From a checkpoint of a small transformer trained on Wikipedia.
Architecture: RMSNorm before each block, rotary positions, no biases in attention or MLP, embeddings untied during training, normalized queries and keys, some layers without attention, local attention windows, paired heads, shifted keys, exclusive self-attention, value embeddings, hashed n-gram embeddings, an embedding shortcut, skips across layers, capped logits.
Training: a variant of Muon for these matrices, 152M tokens, 5598 steps.
Each number is 500 + 50 x the weight over its row's rms, rounded and kept within 0 to 999. Layers, rows and columns count from 0. Numbers have three digits each. The size before them is the row's rms in percent of the matrix's.

# up: layer 4 MLP up, 320x64, rms 0.266, rows 98-197, columns 0-63
# down: layer 4 MLP down (transposed), 320x64, rms 0.0521, rows 98-197, columns 0-63
up98 144:512498528513495493519394475482463462554538550443529555512446566433458467501472523512493407485617508515489505406582592535474420429510545431458519535561508408432510526495457511478567370477481510
down98 137:455541536514432503510464540495633551518492502489545484564472517631470494558549484522444443489554465477429483560596457442495486552448496610501435436586514483539550532551419565576526486505517518
up99 093:552484511569512505454579531520516452585494554512429477518512594493521440459529465477527508489484487472527582414477558561458580528453561594433496442456512419520454512593474517441402531485396438
down99 105:473436516556504490451575411549512575537415474412403472544502539483505523499574508480634437480554559404439579536475527515464494447367508512449469520497512491509547456539506506497544531521440474
up100 095:481375441523615445478500506383470482506488456437427414549545497563480529506518503490472496482495500471477492496475484434522469385474606512435417497520568494442495514571534575445555524528466570
down100 084:572587537529429501526509466451605481524441601463576597508359460456504500428475449507477475481534471487547436489476487518509524587609439436509517520500428464506453477450554495458521562508473484
up101 046:444494493555465470531533457434435459441434442447446498462523555518503530368514476572428545480540471575425572514512560453512472541597568481524431437480528557575526551533516475518474489404573468
down101 041:526467521513549503480412548617569513557480560477571458544499448492428422610475511467544400560456500510529459515534424546482529437450471505484483553579474500447423440500555569510522477608523500
up102 107:493514533490491444543555458478468471450522554507447493520337421533442434575467641509499516501470574536581512551501545460491455485527445603482537483470521494412488494532525510435502547438532419
down102 102:448434485525465536413476571505515555521449457517491449521613569430461510366486507446546453510553414361456435445542439473504514540514548434564499538491483547514535464454519565508483522540464503
up103 095:547428428543479507468533488459532494470485348562557484564487552427582553517515569522490606508504513485621496493470445464529582475526534458539535529468422523463494518458539521519367506451502489
down103 090:475484522576518510577465516511530452533487651538441500585490456583456427396573432494536516458461439475485454513427510508519502484542474538598551518575586497480520440588469468474487512454523553
up104 108:538491507460512488594432571526484438470464580494605463434558527515539454465594562478499471473531565506396466476496534536481502501444559481432453448529456546482622494458517367443519457496532499
down104 095:605474483523516481482539556551447508593437396490478466517434559504451477537508506557455456507480417568421505591476538609584488520549479559502460471447473584531442413536480559529503471479472567
up105 092:546495503439481491539437472459495531525512448487550524465502497570335482450464507446471456468567482439486586513462395423529582475495522527537417415446495518528422526483613563540440500465487507
down105 074:545465528440547481438580567476630382497440561415567459545476494482429472444484465510534463531495492520496545493569575507573469541537514466456522531513515545563488472510583471435447539605546457
up106 099:464536505470503387462521538458504461539507474495500491546559517512429520450482474499454524458577562469628541542636521421475528482525527375528487554458473478476491513498619466499408426542451497
down106 093:480453422559504526438541489481566429604419504449510467469491409496448439451463406449495456488487504517484530490543445503494558548501482435559568594418528516556550451476541527511490588612560529
up107 120:477508497444520476528472440448463579565438485511577565536488497538519490434498496585397504449507534518543599600484537472474488554473478590525482542513448576489450512480583423496466533368428549
down107 121:570458539549447392447520494599471417565562485484432479436523527484490535500434448537500495509388496520392443539503515530553438476522525496546467446425536474587552470538527511452552481606464462
up108 092:551419588438604498441511492535550502461482503486492482532464482455463414542562543417483422483531398603576478542446495530460564499513477449522466485506454477549501520489547431556452477492358521
down108 098:520518486556627506442494432446602461497444526531432543499533459464435493525445476542408450484548514542527465653512516558502521484501470528545381502585455535459533455550537570484480466463529519
up109 092:547583521524527552507545416544498505556525537551476582452468528485536487461531466478547507531547521567533547454420445488450504515510448554564499646352439477582484482492476431525549447432457487
down109 090:458585488362421490523491536505552479542505476480443469458435512497491534488422539472518477542478501414528386587550516512464518532484567500560473484607477492482482495446654485496560520528432456
up110 110:520443476538584446386434509460482490471527507550385431523471554523458517481491468522452614537491461524429470477523546465526507572474527573486526582509480573541535517507401508429554584555481582
down110 104:499516514512512477569453422493489544563435419510537507530514481467553457613427432540472459448567532466579563467481482503547484487536425459462516490358446506467481530412498544494436522391466579
up111 086:460511542506431502489485521453524548390438466481520506462451497532553535483517495559488530538567588526456395535496481589470558575417505546498469546455475592545533426547511493507514520376402585
down111 081:542487423470577569508475457462526381569463482575473560485482497532472522531487547550538431506546601464477447464509481476483478491644475473583504464495505533421479490525660495493499480518529433
up112 100:425456554488589520553606549437495519479606514503372541511533503475489524541481427550494565404547445539519549475492547480503455505447552432494561514512574430497498533551501410555489511563536432
down112 083:483495430480524449485533537505469515517500388486580501448518506470531486434431496395554454461548509607471568477545471434574592506490476565517546491517519543529434440614433520429463499575493421
up113 065:404474507398523536477584477537543497484483481493454452496461546533479552428561470499509540494609534462631540540428617512500529534572590424564515478522569471550449547507523441482514507466549513
down113 059:537422442512488510497400447492550470515450495482563455516449447534485478487384461507502422468513559599442496454549464460550542498465522536470443634515494600566493451586533479492447511509589446
up114 101:531532504456562490397549465527526498411570418468471502486554501484542468560502553442407517443524533629491502427624536545426490536539493533520626512474452497510548558515483487501467553451457525
down114 111:499489443471576470484460378486582520538476538449476488410568384373470488513483491539502484489469580505454486512478555573490498567429548574533518488536503546504490553501614515501519433476598518
up115 088:574486563573551550525544526417479384503550586483515529485520485428502594486492440528506478409467487480559557545459503475547573448407597522468574409513448535468449523462465465499548503441511547
down115 088:494471500433465454514549512521430486471550450442519531542458539558528473581542562499535526560618404491425433403534506427483488520519456421546509551487470532574521475561490408491416594493437523
up116 115:438514480628553544427499518548532431494612463521481499565509453463610560528560499499490469562546431480497553487541514466395506535481550471565431512503529468418508510493438564475495514462542617
down116 129:524538576637422466520480397518554584515471484586495545468470445543460542520593522495543474414448494476452577491456509477495472504588448592508466493531512457525497532467592486541547513472588456
up117 091:407505523516521573448503538503554543509460519471514484610448533482542483427567502542480424462581399554549646457464526554490581497431513518531471473470461512552521595562507495515508477603481490
down117 088:484421461522580577519431505479619474566387554522502548501371456512568489537516507462477430448498554513543552535544565542506498422440510498454451511462522550491505565599569484485489502553556501
up118 050:512348519482508484525512538544502524508512485587445506500425489521528432546489525495448399463492496500523570387451435598474507483515548528582500564471423457522522523459416493464493429578585446
down118 046:509396498410561564485471617604529519556460482451449511530506464455504442525443555413456468414508563538536587483506561535484456422466532447476552459509473518524404529524489493461539571481539442
up119 101:378462471430452537463545555547476529491526436476421535512508485484467518541501589505459517533529391521478444538467493590479555472483463531528523594482427411478435546480525598582413479426475489
down119 088:516485495573521516463449481466521510459449417469459589431587553415543534510510452460496466528552469502549601617462516472496576509538485550474423542546462479534472503605493531474495487474629587
up120 118:525488411439503469468472477582558484561537438564468529490519521591541518488568572563454514501530404625458520472429448476472501492498608451453532562540550466517563515561420498520539500574427503
down120 119:544581502568522538468479480572569464541467568527505521496539573521505570483500439501415470456500498545542531516517513496518426544565463639561497501612568473485425466526407469559576484403525478
up121 085:489542522496456437408506525493559562516486591532520476440467490511520526489532470554518516493547596460460478507576524442461483532494581441523514507437470537501490472342441481541449657499444421
down121 091:533536532546562562507480451559637548549525542491543497423569497499602438459516498501513490524478546483463504550442556489490592429488429493489514490490475401405546607489614492506536503480517436
up122 055:528475453431510603601467416540457427438486495547509456560532496418458494544500503505527491502512596504535479522513572398468492514465524502531515567467485581467476575526598445454488438607440439
down122 051:476491465517452479571595541556511528523562517527469509475479518517505537477454534461540520465521498532450503481650462499522467490570676501525439554434448563502438444467465543485540602488406474
up123 119:453462542504517480529552454532468581505528418471609541438570590473463484523534407529462647521512476602474479408393550532529479510458507532496502530586501451545428509529554494479497491538491499
down123 114:408475492614421534568420558469528536530486555557534521518595490533458436414534527477506575417502525463451513442516502411489486519463441444477539529521580483505579549437461411479476516553438525
up124 117:520462458491520516484508401480565531533479520545507421481462521588487497526528538501477509501502444434572423425464503429522550491446491418503496606556472582559552564474443435491523371554449596
down124 123:478577546528523450457547391474487486470481550519538411518605613551522534436492519464528480560463526507515488570408522560474522477522616497494528572549438520497544531551448513493580442586432506
up125 129:548588484468513446482582432492482586538559518489504477509498526500498456542530509483522513426526482401570538452487527417540436508450552565438527658428455490457548542560501537488529491592565569
down125 135:519570465501488458507484504522509539599515494524452500495511525523515510565505540423552390404455540485573439537539449550515496453479596545546515423493447515472538604554659503500552512534577528
up126 112:567506465529480411477457528530513609522526482543602382454490463501567487476527506534502534522518548451510546507385531473475467472377467494433437612453576493569544584512478457492503457505525500
down126 109:498557421560515472548475452568523522507483543501473381483495488472514441533510476444501512522494479631514424536503434579528487453409552447478482444505465620550375532564493549484449572533483484
up127 104:493462489524540452564489517508493502466517460560488406575427521472519420380445554604517484536477479500515464471525549511429363406510489432457483492422464557405495544443504436496493454530446480
down127 116:518519503558440441560402519522560465505517516486451532499492470549511622529500386497511440501490549477472410526534445502548680588450508518519521523515500437508580444493479507472474499409510549
up128 117:474480550429471525522489588508468549423498460567520511505448511516489442465516545491513460557607545612480555418427490484518537451541438546396485555436426448542538540535398504449522496586530448
down128 096:465535504438582533500459517529485545556423495399513416449439504440465505483464526419442420521557594554493467526516576433509507455530453518416563546502464485534467536508512414461469568535382555
up129 096:588537473475455544559504468464570521423481555556509521407438523569486568495532485497527505449554393499411471585441455409538509523566449482526458480520448477573490559498533371482463517470440524
down129 087:496469475471617536486513556487495407539467518500570506479490500403460473528378401484498464483520515491538478525655491433526456584493467486523576587473487588515467462553539544510428507542533489
up130 097:453529504403363575579579560471544515503557504525522545448516498546472534485542569515505459552571484461447553513444418453467411590436452500544539563505499487461551567466481455460558491528517572
down130 095:484483419511503514528427504497462458501462481517519464517526512444440509468422473431526384370443489372560459512488543511533481574514477490474496571564515550507465488502533598380496569460578537
up131 098:494417515555512491526471489481439617440464518479546494497512509408590484497605486528529445483538575457516510458566545422534451475499556582419576464493485544544502481499507402484401554481474400
down131 112:503552548505555528600471414554463514432552501534487489453586527534469401493508506456533611526420494571622470506490506576469503548471470469473438476438482542584483492586538554555507429502516555
up132 120:493418498388568489500509410485419571623585487519508535450549495521505494568614504485542509413529572474407524427476446496537522526449429448535502493531578564519507486508496536480530516466480439
down132 107:548535469495430408482492417359434497448460470516501541526545559539507460454493485453494457503498529428504479548536482545502528470525454536492544555636358528477526543482552485578482467464583555
up133 101:613499375519542470480551442467493434486578408556537457566417480493459510473522539547551464484560448505443488468485514495444507457507514478409478550529418553456536600575537422555495455506457478
down133 106:550482473443500491512457501564497578604432485566496476554516455562473579407449472507444527510482555528460492642612547489439490530486499553388544528538517564545425545515531521491576476466491498
up134 082:446381511451403506508553505469523485538577516560530538489426596505435494543538475501440462508614523512535461585470515529521559455555469417528481596511453554533484496528549476581423541490565553
down134 081:491500450586471542428430503516510432557395556483473457492557447568500489453436479427621537420494554620477458555523447505499568525598441535478459473560553489490507526458583513494522484522492471
up135 147:524444391490454496521512512498564562566468527595519437482472490408545551457481562617446465533510466471449553494574436449487541466407506472499464471521471521542596441451473486439441514412423498
down135 158:514505486532536508494504436433488559453426428377402435587456402565445492566518500422534573455481468497444529454540510521392481540450490539545530467525453529515475451449493469578543435453494537
up136 077:491522580519514520479479450523501476476498489531519506478544455444520362539593428474404448411568525401536525560477544542449574494470522518440524511390548484564491512474551450431550438426453492
down136 087:548450503529609526506464487509575439569439476448445470406457438427413457535542458469520393439575535473442475529481490468570471485481530471443477549416524520496494505520596499493594411503460490
up137 107:467487493442445501562645494478539553496532493574413397466455443401519449457527497553501511464556468538502493505505437560483518434516556503483449549539496549544560445425380458469578517555478497
down137 105:562513513597439501570409446423529434546434500524461511554486434554514584521451504505511513569529541538418413512473538562503495520425392590480512412540545474493515538535437453521548556541530530
up138 112:463510471397461468475524504461488497508527487318492470521524549516416495500510545493347485528557537502460441456533556539442461490523484473437459455434428535519513454506465381475556486532562499
down138 121:445561542486551528483487472517507584433497469499445386522518470412368548394528425421517486475500551563419551548464519549478555501407557524525494475525461458542481454563504558480524471432454485
up139 109:442547599492472518526420487574441565472560540539499576422474479496502523555556562622526567508451547587462469417481533457476460502504545521478607559529441515558560531533479451497550520528435445
down139 127:470531409579497514520510540639626417476470496518446476493504481485482451448518488517506541476483553487515413381529484473512494510495552432531442456407525525460519553565537503471481475519635556
up140 117:465478438364410530487461485492484559516495517553534555542391534555554471460516459536514525523534607352549552513461487550519460440461489555420515482492585457496525540496524512534460525439507575
down140 116:477470577624549594505462478445395464447529507489490455559459452501470513429413527450470617564584506406501464502486537495487479474452523521573466485426464426541478466497481455483450413492527477
up141 080:503432559537534506450574559441460472393480446426528463516538444462630459519550535484498496585430410485458585558563502492554493529464555486476470509443596529503497553500508402499442458547516490
down141 075:536462550513518405488470552439535512484427584460526497466457414479456475393453502599515467526405519522507543514570485458462459501476566448444525429500552605465539481583502376504507487564476507
up142 122:445470518455469470520527458451436447436422533481546549472486497397531486537493563558476686492536557500377472513510496500400509516462561476490432494551469464539517564545491533465565485569502536
down142 127:474539568563476477535494473464442423520536500496555534459501436452582536524420543548577570396512532454503467503445410565504609463495509420570576498455467473456515526412516451429555541512445480
up143 090:516524512496505461420526508539577530487471528500544519501536534442413585525547501463409438567543544552539447521541515534433606406454526341497468473487457475488484566465507588487560502490470581
down143 085:485525462414518419483511567552618515438500463582565533464566522424348528456536487500473469573519495517551528542551467502432563482398564464518508518444439495453441533495540532502494544458485554
up144 106:473445515520477432463405422380506531491517501495508557454504447571441349467516495422507525508536445465482436544381561508538504498426540489462502431512472531431448453479496545528457503410485523
down144 104:493520411549482582502571567609480485489483533539554515554455574457551652515493507556524538438468498566553553474523404480452447563520481575527534590469530416539502485510451496469558522489530497
up145 124:547531555544461458510486437518554555453540578527454520587487506517469377493629521518532531548555557459498457469432552458520415425482502500453453587428526505519547541429529471501507406551466563
down145 142:459549483631516452475486532526559515604573481477522512424472549544562548465467480373466529464408559521473433511554412561567569527445452547518551469583481516501455516539471545496530467448501520
up146 106:468533514438550519508501436410556533449458528484517541513499486583476460501527431558452506429477443519381503487479441489490604559455428417487475533463507581545619507551542460415461441485425495
down146 105:609557487448580459486488613491508482527426497441524562535578562611511482485476452528485486521449601490493524507574549510429513490528491418474543556470476578404574499489521483534552436524424491
up147 102:543575564545462587464533475416510477447430560465518521480430501522561401580521530460467531550574467452599555428428468446574464463490510473459472553529469408509489548476437572518457476543537463
down147 125:473567495609413496449460495513484517513462485527466463533452475408502492546515501356510420446542572541469583497531426430502532533513564517548549446533463517513562540534577562555511506447552397
up148 117:498474602427446496524573537512602527543518473479577517475472503569348426520532472553499527556519469472506451406546448569482481388528529449482491476469517472512457484532448541464462555452544413
down148 131:547546493628484585499522414558445563586479572521497569544412428477488458581458529454471530558467521514500559447433513454438439484572491541479470422486588480521488538488574476459458481551462519
up149 109:390485514439534548523408512506563510489523464523542447462519519441510468401442524482575453550538421511508472451491454495479532466587484535505434525395451493524618505619497462456405531501476556
down149 104:509518486450514529567520469462567373515487562424540561463511450508471490450504491501452439488583583520473494552563532478567479562501484535469497558487505533640398538574596453478467418526527460
up150 082:562497459553435551500602419535483509509522487506489485470572549621516518514615460456512508515561487507496553418487519514516417512459385515471395524495536516426520481570413487534504468484508610
down150 073:443545545405485462469537594504438371467520470528447503574554482415468497482433478448486483437481526433486529554445561467441519474518477425518573502575434542535476495508623523480538521466591506
up151 102:496492601539449390507496508541459479533444460463490476538481488517425465476469489554529516583471491505556525475523556396409470502516518556485446569567484431460436534461551474500629461557495630
down151 094:456465449489495670462523479484501582516514505483440545468498517501501551481568548465507477453553466584444422510507465526539485529469534483557607473464498545511576496491556633508452485464516370
up152 022:520454551537560625473503498535462511495539540541568557526416492514569502555442518426548509477561518418534571503465511429534397621437568441500544558483455455512550538503417450534508471493528547
down152 019:522513480421474583498414486506487528463434500510541506513376553442472503455490523452405455412517535397541504564523545473495540571508648556481496455521489497494528571493550504555522502510619525
up153 140:478581476419469445573523494492484410509465499517512384593387514468476370580498485519499527493455503456376523448442496473489525475460471530506465456483433438514462496524495436444528459461570555
down153 153:555476472588526650454497456479537462543465422526501476605426494479530525526493487519505429550484472499472506417536521594609458456442534518497502497452484463377446546473515495511407439499465472
up154 138:474442506505579522500541548497526506473539587478521441584420465481525450488422503485534500561521369445516478479503516476510434563457401455396440515475527457471481570458444520415570412536500576
down154 147:513449490530559544536539540594480605518523582465536490480453592497433477564419534451523466509456565507479525515560555515517562549453522458532491508584491532557401494485485589560547433452480621
up155 093:419513437425570577389555541541472534566457501548480452492519514504493457406526568566421542557480613513579486466568569524474430485496481588504470574464504439468506488515447491526491560518556494
down155 081:425457494507538514493535477516566405525501544515470559464492468379482505529526461471518448522666512512398512527512468519530432524449492412480414579461483529579481544541513607501468472572482520
up156 091:478421532345561581470533486575449509446451507490430505537481479503502538499496479492507501502573532521470536432521611477604545460522550474513525494538413502480536579462568540402502479560440432
down156 093:470493426506521491519476433501429485466451566503474501537465481484450561495506561390425481468480575512389471399593478517536450488524584585439468507385546555522461551471516542564507523510436435
up157 084:558442488520458482470456543480448503565530475474450495546528464577604463536380551623501510486561615467541524477468531468559441475481485436518528454484418594511521472422532430429515467535515458
down157 081:504476408541494481517467489465521541439506542582471531476534458471549535481563488419455495537513471564446609522438476533606610468550469533406505477516529457485536528484479564523564668498515484
up158 096:522354388457532467445575497459517443536500503539565455569421552438485467495435473507501457490500425526501461489529492541436592450586505426478498516495471474526536501472576423403495518578527530
down158 106:455535532524539551489485440450527512509367478485535438590498523573443523414531472545501550494525562571539393553548487533515481615556517465466568466460518475549489509500542565608484437544554446
up159 138:525481404430504550498545578465517511422488520425497536444516547403526537470419538475432542519565492494533450578518490493417483516470502513390493462641456430474442542481542393496517479460469489
down159 135:492457481530557511350574534463393543526513428410468499511457424542475543540471492577568529543463494480503449397526471571439534538410450536460570529507570561515500445543501491504463508550497458
up160 074:476440558461515415462464495423562483457475436511456553551522476474497348465499441406421500361477556450554464430445500462496538488515570511522490470488508512526500516565529458553471399460475475
down160 067:563477466423635540498489480539599538574485544437546469472573484455427489543457412494489496529561557472528478566459517531515498514483641499530498506509516584533491498626453440525521544529514547
up161 091:608447509490564488476552566433468545519584528476546398627566465511536485472518581508550360460481557427545477483518472466447538525526467502462444483482517470467544579505514552426465463509461474
down161 102:552485508459540503498511594443505561439523533609594458511456441484511522468597452524475468564447527478561464504467555445457424475525484429472483506565477461626618496480583541492423499461506516
up162 093:551472472462498458536452557564529455525587583527475446486481535533497466459472514422593516624555442577547441457505495531473469497537548484435461552481549414509492499579408510514585430569560542
down162 088:500545521400555467478453462467498593430537519513448533503451485521449493584464486621360479401487527506497444463482515440515468472480474544537527514507482544543510540417568403512457507474383500
up163 097:452558534588473455501570565464530542524595489468524475502513541444518557591548472592447517592570505419548504525540484465411435544526442610553466490501485501478529553493527446523543531470567596
down163 113:438561502577391444459434423491509561515496462503450500535499585490484503509548519473484436426461567480446407484533383482435451455519549546515476441583465437468464587503514484582517496501576553
up164 062:503437450567559470466529438492468502524498519476467443463546382518634432480433573578525473538454477447527607507497508424482533475497554479422573560485499512473623536482508460513439471468457538
down164 068:528537515503504449562481504582549548462453458432537577472522417626454506481563564466468545631463564431493571512561591447540535471509528478495521382418489520486516484463510491501452553465508475
up165 098:531523419437509389416427501544446452529523424558476432558500465430541575563498533484512442483559447490465528559529557486481507527512512548455433471505463429438584600477596534488413464487503506
down165 109:545490513579505407471489497499532530501428524511416481492504452430383497509519443506440447505457465496492470634473556529438516480416492582484455483483545430582505569461542464585515583491539408
up166 109:477455375394593500498513501452522455466426457470617473498448522459458489504488440518529481575523422580576528490533539468481582426525508403552487532541463511547557538501594539494452490527477540
down166 115:593527525447552529504534517441594401579379515480507464529535448551437500396495471511481513575525547514498449548530460540585517584530486507546508546404509546584487483511583505481484520583523460
up167 123:529500488388588540474557472447567444555482492490535495434429493518450440503507496443465415468563516530520502519571506452529546538512498527493498515367480557632454590537538471492434418533443466
down167 167:482528533582435475517479517487414585446545449592478544561502520505535541487537528556523584501498424434505509466389453519470522475469468514529443437585512428392502401463449552470545567448532540
up168 123:468461482503488489473503482433453518457549411559392521551483595484532508560578449511471438435644509476489525555542565426475530492504435532484518582397494460515584489439536450486436489510479555
down168 127:505521562532574488474525421468549450537552435413431452410509558448493484484470472481578354439413446519504484539451534465444539492484535613498553480461516487443531536433490438498581473521503465
up169 107:525634560484435439496540465454527539521526507608494532488501460497498472471423499537459573515504576455594520619429475499427598526509491511469547481492413498511469446398526440503479472419494505
down169 101:575504508517478515512491480436481504608439551502466513550538599528389543472506614564458426496563532451493497511449456425530507492477529470517486542411471471472455459633499479443480517543605553
up170 086:499488460452544551510457555468520521533575577566568450497513487477461506448400483464499530484559517477570452476538488416476588391486511621509523509435505504536572549590529542529474449516510632
down170 090:543511449592539539583509478488566462528460607483542464448570480510478528554520461537453498446509632524434473464555457535557593483535570575537477581429476528588519480486512560469456476534550559
up171 120:486557481470512452551543562478447412475529460480608532430510550491487492488486477432428465442457448448467544401449407472533455534454469467492428538424527500424472555612451560454445550480564486
down171 116:456476473437464538549530467411435542474502542512526464674499482522467562496497518497516357445539470488471537482361510433557433531470455459477499571556426483471484502467529529437490487471536497
up172 067:428514458493515338470526395440436474502528472633481459470500475584414471583456448496481507464498402451513509462506502576522450519485500493549452419447534514456504551505521460502574513515446495
down172 057:424475508566441434397501499428474600565512549460527508501482489531562597545487467564512526606466432498531409475487558559547483434493516493455464465417497441534524502459499412509528530468467607
up173 126:477502597515502459513510548428562503579474491545559540404456499558515460437528575484558456408558465454526491525512504466492480538550411490522441477521506533576386549451396435546464468447535419
down173 108:555546510435514561516530466518576415494465554474573520435518446428433485465503509508427512521480575561502508497493541521522479496528532491509517544441521552663420513484530533482432421642427476
up174 123:541536572541546488504525537477454460526481570431516483514554500504395449532514506574549560470513453479576481458479595563429430450439494556546544488538494402495420494519510445445657442496513520
down174 112:479440483408480538552472555554531612475447465496511440486608478443404531472589478480465510516561502509424416481451413492506505519454546524515489515479532519544583508439644521484487520545523430
up175 111:582489471483468567552526555468459540487542472595455531492540443503514564439602548490514431476557512513592490393466511507505432475465441471506540527434628508441489463483424425489506428528411511
down175 104:570450445533508559519394468468514521416480464582563516587441435435524602509453563519510400477535456415524464530441493586499482474521516567478615532548523526435484494479469552457543498541514483
up176 090:483526577525535424426603513478448483499509521520507498528511409545515504531529551424532529392536546588615460484506445555494443566454565459503535589499440503514484544516459447401468417477492443
down176 084:490495493499571526478541452434627453519509495523499485481490478472480507494405493388454364461455564480570496585533511449481511497503561450515562618429460569527456493551559528487467570569480519
up177 123:434468475442527558536527509439482532527606612434583516554524487482478499483560477516477559486556479428544476605481543505529465551455425512496498411542493480432547488468499368464454518564418556
down177 116:402486466485422505569549603434482357460520524557520505526516577448534432509485531440488489437547439462425480523545529514554567399433492541507490519514447540483537458573448465431529468521555523
up178 051:474479503446466486511536564544540442391560489457507453491634522499545540531497578562537531544559544479478459530504462630482459541461548504540498558510486535476614406556415564480481447450525515
down178 045:551498527538500559522522470392595428491524520548514528468403472434466505554538480657456514520489501481512573489479524406532495476522416511489460513441390497560418577546568465459523542501482504
up179 126:450462464404444462552514543438531484409607447555488513621510590608407536461534474494471546521588393490473451538382471499512539529511468556486507520490524507462493513502494463459523500507542499
down179 107:567506491649566547513522415478510481514422516508567525521551465511485539446492501516567461535387563516555529540581431480493505499489524402565462464565462387458485447528557522573461546471519495
up180 093:523552464546515402527445558464483460486523480455584425460495418425554524533481550570517552519444617481515545528507581459528525486542506578569597539503531523468532480462563503437438507450387542
down180 092:441537494497494454548551403538632621396477522476466564486526542516446404477566475451527465545477506491539464509518511445463462485473570485529414499464461531425458592531472500508420558490437533
up181 133:455446464414477529500513483494461408432548487534577460519415461567600542483566526530464513492514512469565549578509439436499503555534441546524412548526577492367467528441481496493446445494416482
down181 140:501477451387470455480412524467521507482495452553533490483528435446469432538519469513548410454463491470623539564536520528457448541488415517578517532536599525350520434530489492510507466474427475
up182 096:470545551490375572506562521439470488475478444590491604481487480462465502475449506499483406552498521552510480494541467402455515603451441424427441510406454513514525588468533425494471512492483435
down182 100:470452447535523533559388511534561530556458529500487434486525504459493541474484408517523343473531626501430465473489578571485512511453595509524553535481536553528487446457458483579454525563505450
up183 093:393431505457495500473422497526461495441656472454612459551525591498519506452557514535524476513471470510485447521499400459510545433503445482552448459541459467405496491496508452475458566591508553
down183 084:579575471579460485455560536467483421477448483515484522504484425539398508420560450582557523472503533535508432573462517553555513592501521494538387449535446455572550421473536502500428545478502447
up184 094:449536551478450435522513576459598508519464420504495493457491506521534520322548452578444514494560440498554567471456485525458449566504475513550523567501546485549533509491395534514567550422502433
down184 085:554549515577553598446512447565511449533516538509447567498547508492481462635419538580477499505504553589442465470528549442540480444510501552483498468441479563526493451502504482539476419603487614
up185 081:487519511487629430543485527498526483515462530479507450467511516428535494535441523482532414492563516590598499540514458405446474535468480456476622537514538663521479544573488491491462419491471540
down185 077:447560508467532460615571475552579448409501517488456600521584586543505534478582478586491577495493549550465472440493458493479532416545466447543466489485457536558485556492590460494492458588494499
up186 061:456473414539544460494465494444569592503334514513553474453468511434491538549545547448499507461508535527495536516564416417554474584483505543437429457490538525488502575487513419524520492419417527
down186 053:498530536450626606611516459447555523517499433490514518477547528490601519508432452524496532525519540502513534556499476523440463508521546534469451472382545590553411421547572435473475511541486452
up187 107:568520502434431529492553530549519487562459551503475469492377481505455521508502429632511498571554486453476509563530452535417604545431426539480441551540476476534525462462493557541591518470484592
down187 096:528436462488548470536396493471465518486507447528510511508569457525477480407527565458474586430538521574592459484496480552626399461513467491451544480468513538418499467547581486451398450567535497
up188 085:518502429523516438496383409476469428549519577485484488447514461506474513414572496525511415442514509535466465432437496528448457442556446532611428549532525466498510462446503386469571459570463502
down188 079:444463616493510572560564603531473514568486470469548486538462516411436577449537488422434517521497494503530547516482498491531546539377531505470550505524482511433527431563491625575461544472454513
up189 105:505551563484412414587494507464626541541568441461504462618488518530479541479467567539409487508544434449535416524391487462564453483509559494460434435472561535502500554469494496468489510504504452
down189 118:511603511497473515532486528422533499415481509449506450605509551410570541480487542450522521612428596509502433539502466522472448458490564510557466432576410546560494522427474564523480477550514433
up190 106:504572522473501537477472554439570541559560505566491516410527501614582472387503472544436495521545450498469485486589586535535513493416432519578483492457444542488571539449456495544443485466543412
down190 091:482520462446566598450495478451543444586486616448471445459484468470471530423525504488438417521546518501464491555579562459518501531472521510487497588457496600564508506486565434516391447578470442
up191 103:544535581475430492494557553538586513511519573605417396543564474541515500584570511591538560543502507549468478447512470479512499529444608531496478480438479494425528498534486394516542471476538429
down191 104:519459435484484462558558491487516510484541521496486471486512489469530518635412501506495457497485497503528554527429532479527523351494413459511550583521415471407482459503645523468602472444531481
up192 114:463490469444425502469470487516449583498393523404433506444466456464483563450517609539410413543542504449513469518442520476402538442513516573499571507479474467508503557423448445499450543475577547
down192 120:443506523551497446480569519502506556448421411491469504507538428505451497471535479415451514522524540424489523529368426595490588522493521500660459524489459491448515536537585527506568546477536499
up193 126:448539521438476517557512495491497505402549536570490435518557466463521527560564477508574578474532564411504507497585492347456508470453491520517389482436512537434498588456532568497475493587532502
down193 128:441552476469535491435534436618399512505596453445523491515531547493458622505578468538505546447543573437473523485539496553494513488530525482508508480519380481515602468409594474510477493555503476
up194 098:512487500482568483540552430392507467558515522485470481447496488509553453533598525447578497466455384466479589497462501570567547496448584417515483509476558503501486504538540517343481428459514446
down194 096:481479534532524426525541508442519418411507601448487514529533513560507441447534486484565467534447430471462551490453522511570489493529541477494499615510488578463557476561599474379548402555520565
up195 107:482529536419526549466506522543481498522443479418572649575536519498458558460600580463444489491521455451522514526433420492526485433513461512605518575470526403459449527531475490484451558459497561
down195 093:495472525642479525506461449480405518419453494532591527578528548536475468476521470466489511526582478431442483562504509561554532478496491609596506465487441422530605481533471479531542531514601511
up196 049:481509512550539496530527496580423443549510478447511572399558544534575518513454471604505389546539508457446440490507555566528465561444635505482450507506553491427520421518567531509444526509555529
down196 042:543533528435480467595473556480662498456443532429531421502471500404500498484515564438469488493530483533483507464596482472504520557498430527491568608501495489485416551543507440608543510479451467
up197 079:555491441510574490456438491487460416493441527471500529506467419447474546443537502550465451520444511537513487465425445447513453571494459650588441553490527528493539397432483469440463395547518472
down197 076:487538554470528451568562507538583547627520431541494475467551532530530455525458526444521475530529541495517529472543528507493546517465587414436576517457499399478465623513478572564527493438393464